python train.py --n_layer=10 --d_model=192 --n_head=3 --n_kv_head=3 --head_dim=96 --d_mlp=512 --vocab_size=8192 --activation="geglu" --norm="rmsnorm" --norm_place="pre" --norm_eps=1e-06 --positions="rope" --rope_base=16600.0 --rope_fraction=1.0 --qk_norm=false --attn_scale=0.102 --bias="none" --tie_embeddings=true --parallel_block=true --init="uniform" --init_std_qkv=0.0244 --init_std_o=0.0 --init_std_up=0.0244 --init_std_down=0.0 --optimizer="soap_variant" --lr=0.00441 --lr_mult_qkv=0.7 --lr_mult_o=1.65 --beta1=0.95 --beta2=0.95 --lr_head=0.0108 --grad_clip=1.0 --warmup_steps=200 --schedule="wsd" --decay_fraction=0.849 --decay_shape="linear" --final_lr_fraction=0.0 --batch_tokens=131072 --seq_len=512 --doc_mask=true --train_tokens=463400000 --steps=3536 --dataset="wikipedia_en"
Each number is 128 + 24 x the weight over its row's rms, rounded and kept within 0 to 255. Layers, rows and columns count from 0. Numbers have three digits each. The size before them is the row's rms in percent of the matrix's.

# down: layer 6 MLP down (transposed), 512x192, rms 0.119, rows 471-511, columns 128-191
# gate: layer 6 MLP gate, 512x192, rms 0.118, rows 472-511, columns 128-191
# up: layer 6 MLP up, 512x192, rms 0.124, rows 472-511, columns 128-191
down471 106:119145138173137102116090102084086146158107075139168125143116159102129150162156089144143109113153125165138118170143142141121181136154091127126135135171119088158146164134113110121124127149130173
gate472 104:090110158147144111178121195164116166141144133125146157125116117134171155129133085112118089098090117123126172077138145083099160117135175182117160136108145093166153122104129136111161103126149137
up472 102:173138134114147143121125123156120186164134114122092113084148117135128132134164145094137098161128123123107119143091174121129130119100110143126107144154094123139121107127135055110126112148129085
down472 099:096134131154127152126113179139119133126132131148104117112170122115087114126158111155087118092108151120154144114143098140105114140131142178169105121107103107112135169118142139160118150115103121
gate473 094:158103135121112129108125159157153113147173136105120114131137132117140118105119111121135167110118093105145104111080150129130116119132141112160145133113115130154107114127169104130131136152138164
up473 095:149121152110130118104097139127131099150126172139144109104155099138131142099127107177149129147105143119112116119098113152154116099123102110132136122207141109122118112150145114110147139140126133
down473 098:135132139163140113128134135124128142115131168129173156161126140097131144129134100153153134163114165104141094171124096133155111105117118120169140105137128111141167134104094097176128130119140150
gate474 087:149125125141100103145073111150120112150138180096187134122141138112149119090095111149155127186105135107181124134088160158131159148120134139121141117131153133143137119138128069107107161140142158
up474 094:138159137130137150121129109121147138149084146132094118115137116128115077144130145092109147087180117128118127103139144120177101130142129113149123147138158117179163130060173120137142080104151115
down474 091:137134120122148129125126136122115109147158138102162122144130124100106121164150075123106085135133100125116147164100156112128129095118101135105109143138121098144091129192109136111130174099116112
gate475 106:141125078058087120130141121123169133110094142124136144105105137114154088168144128141078146122133155148168120133137118140065154157153100115127131110166121124154150118180105142126121106131097116
up475 101:143121130121141108117131089152095106120133094116107103170160115139160118137127142128140187088132150125124121158109100118132146154081122110138119096158091155138142145136132146116150116139131180
down475 104:077145108149103104109136178140082174128119131126115109180123118138108089157118130107134104138118147108145090135111096142081143106130093122124127121129120104093145140152137122063135138124139148
gate476 097:165137083123135098150134143119167156137139127100146130119145113117129104155138150116100138122067136126122122113117125114173121164123142170159150090099144099111134106165148156132144113122167168
up476 086:109116141118156137132111114133141130155187153139137122123160157098121140176121126081098106097135124121119133114104146091169123168131134121122122104152155109096123129186122135166125106117147097
down476 096:116176115078159136178132081106101100131108091116145113118130127138157139113160109129138126193106128139123140106102137128131123121155119134109171098151135131101130119156179143140123142126157156
gate477 096:101133108144087148117134161155119089144088076091133153134139113114130146164116122129146148144118126154160148104107133119115153173112155130163121115149080094087075145184129156094110124125114139
up477 098:110096088132147145122111103099089142129122143138114158120141098126120102140119119140108132152167135144101122134116136126125156094145115118110131126166139150124160132111142082149128146140136122
down477 109:119095061102120112159113104129106109122119096165118128121130114116165143134136158156150098144101139124109146119120137158113086144097148106104149146147094132104144138181094128169108130171147141
gate478 095:115128132142099162088128132150129139148153135128117088120132094132133169143116066159121116106103155157153129149076088146126154111095135109120128174127122157114110144122110144148154138140154138
up478 094:152075136161171175092118085142113171127118116108103126161082143110130134123105117152108117140127133141117092122120120108133168098095087109132107171137106120150105142079127152130114132139093116
down478 089:112153112154089128141099124104101135148115141110137127107150084145112138114127126144125136117135131156166174085154127137129126081099134164083052125102112127106109117100147128157122147117128164
gate479 106:105095145110104139134092128144117132146129132135134130107149103131095116128127106098089157067105072119168148121065101102157128112147091147128125123092133112139105136068097112123140070098139165
up479 103:110172134150140123129158067109129132109162075125121125124087165105136079139129135125140120167150106084098117157109140131170118160123123135146125155107151086084103128089144140152105132114090143
down479 107:144120074124164123114119163087182122109167076106115132143150099091091127120178147108124135105140144113133120154190157105126120131104164108101111126177111116120110112134150137130150111086103147
gate480 108:132157090118096090118102114143148125145149134070107139174120144157114130154110092108102120123133140126138160121121123125097103146090141149134135124179119110122181111140121121085130173167182139
up480 110:166150140141101132169135129098135122119117167090135158167148123125135106169134189114116172142170105181114126098095110149126074147120125155124138130139118126114138111140135097071118113152131105
down480 111:137091118137152117163111153127129136086108108122115160125181135139132119136135113074161115170125135114171176133105144154131100143127125171138162177190113144126137094117105112132103148138161140
gate481 099:120121113131135107115132168165148101124106146151126145153126122090099142142138141138138137097119130154182116150120131115144115163132144121121115136137102135144118139145156119137109162141135137
up481 100:140171168144112136099143135099134105152117073117156153157130158120116143134116145147139132064079101094125105157131095080091126132123140121113135111080133091106183122135160124152131162142123133
down481 111:144145141139148148143114119144139128105151170153099126123133132142090152150144108128097146120111119145134112133118104133119105119091155092117142129093143162113151120110114110120100118124145176
gate482 090:124124123136147094165152142111183125131137118116077129120137123120109112136103127158119140113119210114146130128099202132087148138141142130057141111119101137134117132097103141116127150132114109
up482 101:147139131158099118120131133164096161110106094140157163086097162147125138095084145147161124156153170126135102101170137198119137085157073123113104170112131129105149148088104138129097118129087137
down482 104:130166058117146147091123111128131100138128148128143147154120101118134158130154109128133097121098107122086090158141103133139137145095143113151111125154131099159140125145142138129153124111176144
gate483 094:122108145140131125109151123134114122130099112136112156120160117137162145143114075123091124150107101143132090161142173122110127102140122162116091126131141091136137113143089107123147152091124120
up483 097:117109147138130165112124115108132140152146092127098143163115109109139123138099138193111103123113131157098117140105158124156107104120159142141148107050117129107116101113101148140148162140158126
down483 107:110118162127123099164180124115119102139110142155147103109115113106124130171124096135152146110110119138134134114135102104083102124132106096139142159167115110138105127151138121126114117130106171
gate484 098:148168165159096127131142145105075168111146156140142170127130110168118125127103122097140117134165155151120115087104108114175095136144097123177135145094114080125145135128119124097094148149154124
up484 101:109109117116128153122113140145166104121165092151157118144093110103134123157122156121096124127106132139085099150132130116127137109119125144130118125088122112080062114158152079115145150077132111
down484 096:133106151126116114105127132141126121086109126148092144125117077150149117076125152106110094146124140152153142099194116184171116164134098127136157130075115133150136134124115150148106164072151161
gate485 107:142101155126123144153127136098133129116100119087132118179122144121177161146136106129122137132140103133114153111127094153173134123140134145124133134140085107152134117146151164122095096103136121
up485 106:142160158117146109161155102128132120125150139105133161141080124127115125070114119146127129142156134075130105159123120132094130140112117089102101160162109126112178117129135154110101152129142148
down485 109:088110108136168111106147160128139132145155094117141124135117105126111106115156153136158125141119168084154084139150095135114096128128096144132120128150093146097125136105129163146116150167106106
gate486 090:126128109153093166087124130166123070110189102137136141142161143109147122119114136164134138135136110120150160109117151138148118153110117097120078166131108174132170138118132124098217131164148146
up486 095:148154097138095122151110145129105110138104132137110127149107199132134121101124135144137137142120151114134132127119157129153137140157088095094142110096090117163164108128148114120101116120198111
down486 088:152109161144131143139099120141149107095140110128116123137136103094171135133130134147125112131132105142144150137129094144134094144114164181131150140163166143144120133111106132088142106174068107
gate487 097:096122137156178130097116118136136098136117115115167100111122143160117131098169103143139113152102154125194101146133162141169129116146114120145112134156123155130137163135171123070110117091165153
up487 099:115095157158158135148154140154143108156161109121140141172128112163099126140129081126081086163126140142129127101129177133122129139135174143085198122124146198113164162113138122089145114123127119
down487 097:116150117144088118141142145092092135100117130117113150131123150152158131124117118137094156074139148185150100078176081122137122155119139115124183129086152078113150121099116115177124135110134107
gate488 120:173129112118102127156075119129121160137150140119151153160103124133122119140097104134127120122126132130167094170137123107106138100117155158133151118130102142114136091139120058126160124136139126
up488 116:183142121118109147120127118147132167135111116132135155115085110144151133109114164116108119124130126128174084152139104152110131101138135112135154102100134144105149154165130117103151088132148168
down488 110:134085120145160135139115081148147138171099153150139146116107119108131115133127092118144175143110127121153120157099149119102124090086168126100111160115097110156096110140125055156112130157151132
gate489 104:174151075119172112149159121122119120106147175154140130131135121110167180110097107126141115103136187173176173131115105119132122143140136167142123136138126113186172116127151145109131128184163138
up489 105:119119110123093123117097147091160115154160133128094114126133130123170162113151155151083125155111149137087121096133159047152086126132122144093131128129112150136132131120148143160102141089150158
down489 106:099159149115137149109141118103116111099098107126123093140165116130122128115121141121145156156112078126123116120150177164159124137111083122126118117142133101161107148106133149125161144135173146
gate490 102:094112092087129100149127151120097164144097196117108146136130112151127086126155074155088109139124140090140163120159137111141148142152168159151141120132135138147142103082151163120148155094146159
up490 104:148116179141146103151090142127142170178174148112117106148152183170130164123143128132128117113124154129165136122104127161134169151125134106144140096119113153129143144141177109149106121110164153
down490 114:160117114077154180087101144120114137103123152142108101116154119150106087137140144132116135123162155149147100142127115150194119133116102150130121105138166155088109106090125129126140125126134088
gate491 090:152159152115150126154121113127120099107126146100152168114096136143123131142112126151182132122160116121172130110092124118121129139144117166088118099101125143143089078121105106116185094139109150
up491 098:099122122166120142119142166110160118104116105151099111144146115138060110132138080098151154159123132154104158119098138154136115152125117119117156149133111098129146115161112119168093133123138136
down491 086:141149166094123120167110088144087123121153144118108133104111137141134135119094141162105067128151136106166149148129132099146173080162130166103153137131112142152113146106128151107154108136123138
gate492 087:112166124130151163164092114089140121148091112103128167102121104143093107133148151154113140123150143136148113137114171149112169124143174143131089129128108080126153140113095159126113145137140145
up492 092:109128150140130126122151102142131172203115176151139106108153083142132125119137121121116132125144133115129162127137082139115157138133136148116154131080125141108162136131088170139130108140137120
down492 098:140140112123098141101138124098092105157125117126146144126133164117156120113110122131171156136150148166115088107140177141154106114137115136091123132130138102123090166156141085098133132106126128
gate493 103:088160085098106159179092189112092132131083133158121135074121143120108105140129152145099123147162114152126064101104125128146126120141106137130131139120129162125138124157138107117092116131113141
up493 113:105095110130104130145143130120127144153077118124128150143094101133139132137112145123097100132119116121073145089116158088149153138118160125129167109123123137149149145125088133146157135165135122
down493 106:103178139087123125163126112141125134126098131139155086112122136126093128123102100133113107146140109170145083159109145093119095140182090144127112154138131105132101135160121129159100123145139087
gate494 100:083138151105145139136113130116129122131138141126169153122139116166116112144132098113166123148109116090135103168101122123085135101188133120143128124129121129099108197138151127125135116126139141
up494 100:070150113116094123166101117134119163106150083098127107114113128093134151162142144106175123122126128147156127084111114145091131126142093121151136126130142136116174137110143160102178141124133138
down494 100:117108107102120139132144159159138123098177104138128057106141114117141166138147135135131142156086180089120121118138129085145119135135109148123112118149104127111124104105122153110148101068130108
gate495 091:108173133097113161118098131129141093128165137147090120095070159128132151160073130125113174103169151173144180134136088085101173159136129131107102152119129147155117131147117169150130171123119154
up495 095:144095110159128134139119128169101117069124148084118147085131120107128150102129108155108118135120122147138111130106141122133120071175126138150072132167103119098109077141117112098135109117117130
down495 095:100149092130134160099099135119133118157093130123156103138135127162136110158080106130115157139140099186133143162151111143119125111116139154148114141124159085156149130095134074134124143137141120
gate496 107:094165158100101147131128128134122109141086083105120122141110139102155141100118094164134131127164151123120136140133158152129153112121136140179141123145112096115109155161122117134156098091186181
up496 108:141124104128108105086126147131117074129100094121144111175084147139131159129094098144129105125145136132107108125140137146116140110152123119189136082158170148094144172161122157138107111128123118
down496 105:161101131074122137162114156140132133108129142119123110134115157122118130153135106135132136150112084116165135131147136104139154116148138151126122140169131142119124106158116085094109132147119145
gate497 100:121150094107111120118121102122125119108163193136096148114132107141122084134154123122133148137119190127131159120093135117115146146112093155115091091138161116114136110126173158168118152115061138
up497 100:116156142139160121089105138137139134111178147121123130112132111182108159102104121124098186133157147118107135139103082115120147112149157114130131082116147131217139155103138158121105097132133165
down497 101:121114151128138142146133150141139129096068108133076081139111149144109109147132137135184153173123094111141125142162135148154090150102146109168118101151129109117147130131132108144127146130128114
gate498 101:121113117139127161145156178114122169099131150122122086117144160122100042121118183094095157137130113131122174107097130137125128142111158112091116141131118126148126173095103080156132084139133162
up498 109:067137116091135105117126159083114123126134137120145116107166110145125139134107156175087126153150108116090108137160143157133076149138125135110106125111084130108100125140114155129185153102143137
down498 105:124124152170132155117130096150137120116137078134118170151134158119146154135169092128154110107174126146102103104138139145109157106120074134136163126099155162191110128171159143101123181132180123
gate499 090:147107125137123098133146129116151147107107110163118108156173133116144102109096139115129157073130176124155116145114133086165131110107101142111167097136119095104097148121145148106137118120171141
up499 082:117082102152145112130143133129127108093079141171141140136139102140142126108103105105121148147173144114146141099086150136109086067117129135095134147109119091141143119088099116144103127144140130
down499 086:147149145128108122171128164100146210100153176100132151115108157093113099136144129141071086123161106088135097134136107157130154136126165130136076115144115118159102154109161147136132093191097146
gate500 106:137093167124111164099146134100133150123124138120131120120079133093137103114128149172145124127134113108120099145112114147133149150135135088103114143137130096141180128095093171149118120087114114
up500 103:169122107109106103106159123171131177151132082115151158171116128128151156137139120133106149110156090108109130118105108165117125119147121103087104077142134078126139123189133137129141121120146136
down500 098:152121121161094107141094093149109132114145139137129143140106141137116126167139113113105132178110175141150178135110154111096148119092102145151137157142132145132136105104160101131136158182146173
gate501 111:086149127092115141164129153134090121134114114125133127095138117137165147147146173135112124120125105128112114135055148119156127187119143125119151142140121119090108148126161167125152091090133111
up501 113:123142149109103133091184101158088129166124141124125139103123116129152130120136137135135133146109130098118137160121190157132121166143135123104109119115101170100108154092127128161154126111118113
down501 110:138117130115132136116133111096143131103160110076123093112155157101126137115116107155173130108120127163121109136160062118110150135121150098139135125131127106132139141173121114100104129122126152
gate502 105:123110125114142140155113135132144100110126161154148093177151087095102126165110117176123118155146110109112151160122124104118157118139137117175097202166143139147121098164157142110134122121151134
up502 114:106139093120131086120159137167112121118128091079103169115124186126109117153135153117116185079110144155143149117152121136128103119091146134115092127126067107113094165108140140104105126127113136
down502 112:137162096111135102139112142141108145154109111135127131116127148148140128116128164116104144117149124131158123111101091102123122130146136152092124118172136118160149142110128176126085172086093181
gate503 101:141161154149158113135149126149122108152068109169141151157106126121107131104092122115118146118082086161105150114133102137118156099188137164135126132124144117078124115121140117134150147126137119
up503 097:150173134127153118106166108158165154128093118138092152125115139165103106112098090112116133140096094144160127106136116156118113147144157129140179128107149146098123144154143128147155167075098115
down503 102:139096131116121150120091150109104163128119129110107102140142154084170169171167152136158173129156134110116098106062137107099111129156130143117100071118142143151164101111144151088132109201165136
gate504 101:121176139143121137087125144088141138147155134099143091144166147105139136127146126077137131088165148145146136097157145154102176142164086158133119140121180151116143129107144067093147122131130079
up504 102:091174131113078110160103107127109109159109115169118139126092146161092096089117120112121085170125125125161151099162141124120141119087150088141087105141123135112104129154147120111162104117117093
down504 100:134118134131115151129130112148162141137152135134087132112149146140131125094105165168099137102108132135140117112113161137116115171133106151102101117110110152095107132131120131155128098127146083
gate505 088:109120116098150133087136111098091111134077162139125127138145141110105141124105156134128172089139101087129143155166117131176072127103186137141114113125175104070118119123106131153121163069104150
up505 098:132121131131120141127141126182094134171132124112079146126092166143147139106097076107127132174133145119150108119101113126175131121129110103135140096148145113150136095088127153142114037123127150
down505 076:095117121113131150130131175091149097127129081141073149144153139139109111098102158121155175159126102119122124110138116155118116131152139174116137114093165080110136127147134108116112179088118138
gate506 085:127134149136137085188072146124142126108147131166100148124135113121146133161104143139123138096112129137082155129128094162130133121143130104099159140140113108110136080115146176128081082129112150
up506 093:125114174161108128137177169115144148114135164111176119147138152095139125166135136157106106131114116142113107122113114136130136124077114145115128099141108118137142103154100140093176085166134131
down506 072:128098078120113084133079128145148131165107101116107122129115101187118170110107121133128150096157116128158165112111141152131114176156151151097128117101097100128141175134140143160147165079164186
gate507 105:099168154061155121138104128133090149123056113092120098128106112120121143109103109152139145152141121125136125112149118126117159131120120071139147126178119136153104157136101105111139122140159171
up507 106:113150165089081108158138088124115162104098149118117125133095110116123121165160135139128144121130112104143117092142124124099145132119120103071131146153104101130145089137131131127155124127144122
down507 107:110144134121172140133121100130130140115153103166110125122087137129103168153108150178171132137102109132156134101132121112104120116094116161136138126113131122123126196113126134177165176100094138
gate508 094:141129163100113139134143097157167154160101147121093113120147118140131118115119124142107139105141184127139148111085111111139120127112119185093152144101068162113133114154149150149141156153160123
up508 088:114143143142105139181115138123140130097126148128154158159083109105135108141104100107139097152119057130088127177154130114104125104093101129123104138145106125107119128139150130118102115097129190
down508 102:119140137065100147098117148129132118161117120117116125159134144173118087161111101114093151118174151149139150145120112125136160165126092167102136089110111108091165140138143143136130127078115107
gate509 108:146167128092125166110154130132110146142133114108147141082122095088131124125155111111151115123125115115101119163107130128118120114123090138122137171135158152127095151132134129108129156141085127
up509 098:105106118152122163119079135139125174109129104133144090109098111109104126123119152135157139090089152123124125148145155135078167117107146136154125145139114146163136141166136086096142130152140108
down509 100:100102110120108169134063123110152153121106153099095148123132106089169115135100154163151130064133130103088126133135137125106122152121117160121147153138144101104122131130117145121145131140139136
gate510 089:110149106134104125101096101137135152150121112108126142107117105144126188175108183115151129146143135155081115132123122137162135101113094157108133120112095089143083142136153141109129142123144145
up510 093:133138133094133149088111142168123140129154128122116144105132147142156168160144099134142151061105109156126113085113126126128113110124176122131133149200145150121125125085113136165118146137138126
down510 096:152133112131112112134151111135124122102113160086117155095133125120100123133115168120140090172178133133098141156122167131138142116117116126096113104081160087073144097155124113118117137108124137
gate511 092:128129116154180131137148125125090145134126128120104103158148152167150123150114125156100132136137131166110119162088150114129118118137153173146141142115119108172132084120142152133114161164148086
up511 095:087130125164163110105146127162159113111106131098130113118129126102099139133128127100151107156154111091147157116147112143162100119105140117125144145114077167124121164126112103086168174097126154
down511 097:138154093131152105115125109117148087105116122121111142168108070134112126100134111126144134110129108144126134124162102112133115125114117081096154132131138141162136137130114154124102120107129164